Weights of a small transformer language model: normalized queries and keys.
Each number is 50 + 15 x the weight over the matrix's rms, rounded and kept within 0 to 99. Layers, rows and columns count from 0.

# layer 2 MLP gate, 256x128, rms 0.115, rows 179-186, columns 64-127
59 86 25 50 29 45 23 33 47 24 25 24 51 32 63 63 53 56 50 44 58 47 48 59 48 70 26 46 54 79 50 66 54 85 50 47 79 46 72 56 49 37 48 51 66 56 54 40 70 48 49 82 68 75 67 49 47 60 38 37 30 63 49 64
52 63 59 41 54 28 74 59 67 51 48 50 68 67 41 22 54 54 43 64 51 48 53 56 40 56 64 33 41 49 58 48 61 52 42 52 59 35 46 50 45 55 76 26 27 61 55 52 38 30 61 62 67 72 33 55 44 45 74 66 39 32 64 49
66 49 31 33 43 49 67 37 45 52 47 37 48 51 23 27 63 34 52 35 53 52 43 49 45 46 50 33 34 50 62 43 18 28 36 75 23 35 54 38 57 49 28 35 25 20 35 64 42 30 31 39 35 43 39 74 45 72 35 62 45 63 49 50
43 46 32 41 44 38 48 49 40 30 56 34 46 56 33 33 38 44 17 59 40 47 58 34 68 48 51 30 52 55 54 68 59 50 18 38 52 73 69 60 43 60 43 44 30 59 87 52 55 42 49 26 47 37 63 26 83 63 63 82 44 63 34 44
92 33 77 72 29 37 88 26 35 65 44 28 53 47 64 76 41 47 59 29 51 64 49 64 58 73 42 64 61 49 64 20 58 46 53 53 63 57 54 54 65 59 88 52 59 37 50 43 29 76 51 52 31 72 71 22 37 61 39 45 40 42 48 43
52 47 35 26 56 47 74 60 54 47 35 63 41 32 16 37 76 68 77 43 53 63 59 31 44 46 58 79 42 30 47 67 38 60 54 39 42 58 64 56 65 66 32 39 41 52 55 69 53 46 46 43 12 28 72 55 59 30 41 68 50 76 27 39
66 30 77 34 39 52 60 63 23 53 47 53 21 51 40 52 55 38 64 39 53 57 58 77 50 33 46 60 40 47 32 42 67 38 36 55 35 35 39 38 33 45 45 33 70 55 65 48 69 37 59 65 49 70 63 62 42 32 73 93 59 75 54 46
48 55 44 37 61 67 30 67 47 64 25 69 52 54 43 33 52 45 51 48 47 56 44 28 55 36 56 70 37 40 45 53 44 55 36 67 45 62 47 42 80 65 51 36 69 43 40 53 65 33 33 50 53 53 50 55 51 49 66 53 86 57 64 43
# layer 2 MLP up, 256x128, rms 0.114, rows 179-185, columns 64-127
75 62 67 37 35 47 59 40 52 51 50 35 48 48 58 38 60 42 69 45 55 63 55 65 28 53 43 40 47 59 47 26 76 39 56 09 37 54 85 70 40 37 17 66 32 56 63 68 30 45 56 45 72 51 57 63 65 58 56 46 50 95 57 66
29 50 55 39 46 46 56 54 70 55 46 50 42 40 49 41 69 40 33 80 30 20 49 38 18 65 53 48 57 46 47 19 51 33 57 62 88 64 42 70 38 71 49 55 54 46 45 47 15 41 47 72 52 57 38 33 32 62 43 71 55 57 56 41
54 42 46 51 47 74 57 46 39 53 41 41 63 54 47 60 66 51 72 62 59 49 34 48 40 43 45 32 64 73 22 23 57 22 58 52 47 56 70 45 70 51 57 24 77 48 79 60 61 49 62 68 61 73 48 51 61 48 35 28 52 34 66 54
73 51 41 30 32 51 46 27 59 46 38 30 60 65 36 46 46 51 39 28 51 57 37 44 47 32 64 45 58 59 46 54 67 32 31 43 69 60 66 55 48 43 39 65 31 49 63 09 59 55 80 51 45 52 49 40 57 75 43 74 61 71 30 49
20 39 32 08 55 37 23 77 62 42 69 63 61 59 47 42 39 68 26 68 41 44 32 61 43 49 56 57 50 63 45 80 48 76 41 40 46 62 44 70 42 61 35 49 44 66 47 61 67 42 43 38 63 24 37 58 57 36 33 68 85 72 60 70
56 34 14 31 39 45 61 56 55 35 25 66 50 54 46 57 62 36 93 53 43 48 62 26 80 60 49 69 24 45 60 56 38 38 72 56 64 26 41 31 53 44 50 59 36 63 52 55 38 31 80 55 58 75 58 42 32 46 51 52 54 34 41 54
62 55 68 65 49 66 86 77 39 74 38 35 58 72 48 65 30 36 31 51 34 52 72 50 52 34 21 53 35 50 68 55 60 51 23 69 46 73 45 27 36 68 35 43 39 55 61 35 64 57 49 50 43 73 61 63 66 22 56 51 42 79 53 36
# layer 2 MLP down (transposed), 256x128, rms 0.171, rows 179-185, columns 64-127
69 77 65 58 42 43 80 52 54 52 61 50 12 57 71 56 55 14 67 62 84 61 52 62 76 31 57 68 37 41 65 46 31 56 50 64 67 68 60 54 36 62 69 31 40 61 40 29 59 52 38 63 50 61 60 63 58 49 42 69 80 58 42 52
36 29 59 39 33 37 30 36 49 61 35 56 64 54 40 36 51 62 16 73 37 61 45 72 39 40 63 45 40 35 55 51 50 34 42 63 65 62 59 79 37 38 56 51 17 55 62 45 50 50 69 54 71 43 44 58 38 53 42 53 41 19 50 54
41 61 35 52 27 39 38 34 58 53 68 55 51 57 59 48 56 46 41 29 44 49 76 42 55 51 59 50 52 49 29 75 52 41 89 50 33 34 50 37 60 55 32 49 21 64 53 52 67 69 70 29 42 55 41 44 32 64 40 30 57 72 86 30
73 38 19 32 60 85 29 69 69 53 41 49 42 56 48 54 21 58 47 41 46 63 48 86 27 51 61 18 60 22 46 37 64 34 43 37 33 57 43 48 48 85 56 52 75 68 34 72 46 36 40 47 58 13 28 54 67 36 44 68 58 41 50 48
35 38 46 57 73 68 25 34 51 44 41 61 58 61 45 46 39 52 55 65 36 80 37 63 38 35 43 46 60 44 42 50 68 44 40 57 48 79 32 41 23 38 32 51 42 52 28 54 57 47 52 48 67 52 32 65 33 58 64 55 39 41 52 33
55 55 58 45 46 53 32 34 54 51 41 41 31 44 47 43 57 55 63 51 65 55 72 38 82 57 62 37 41 61 47 42 63 36 62 34 38 33 45 51 69 46 24 26 65 58 47 67 57 48 43 49 48 55 50 31 51 49 46 37 82 53 33 25
62 49 42 34 47 50 38 60 53 40 51 49 39 43 28 87 61 46 52 32 42 56 56 18 62 58 61 31 76 36 38 49 51 46 30 33 53 58 61 51 49 65 49 52 50 66 46 54 40 57 79 48 48 25 50 59 49 44 47 09 49 50 56 43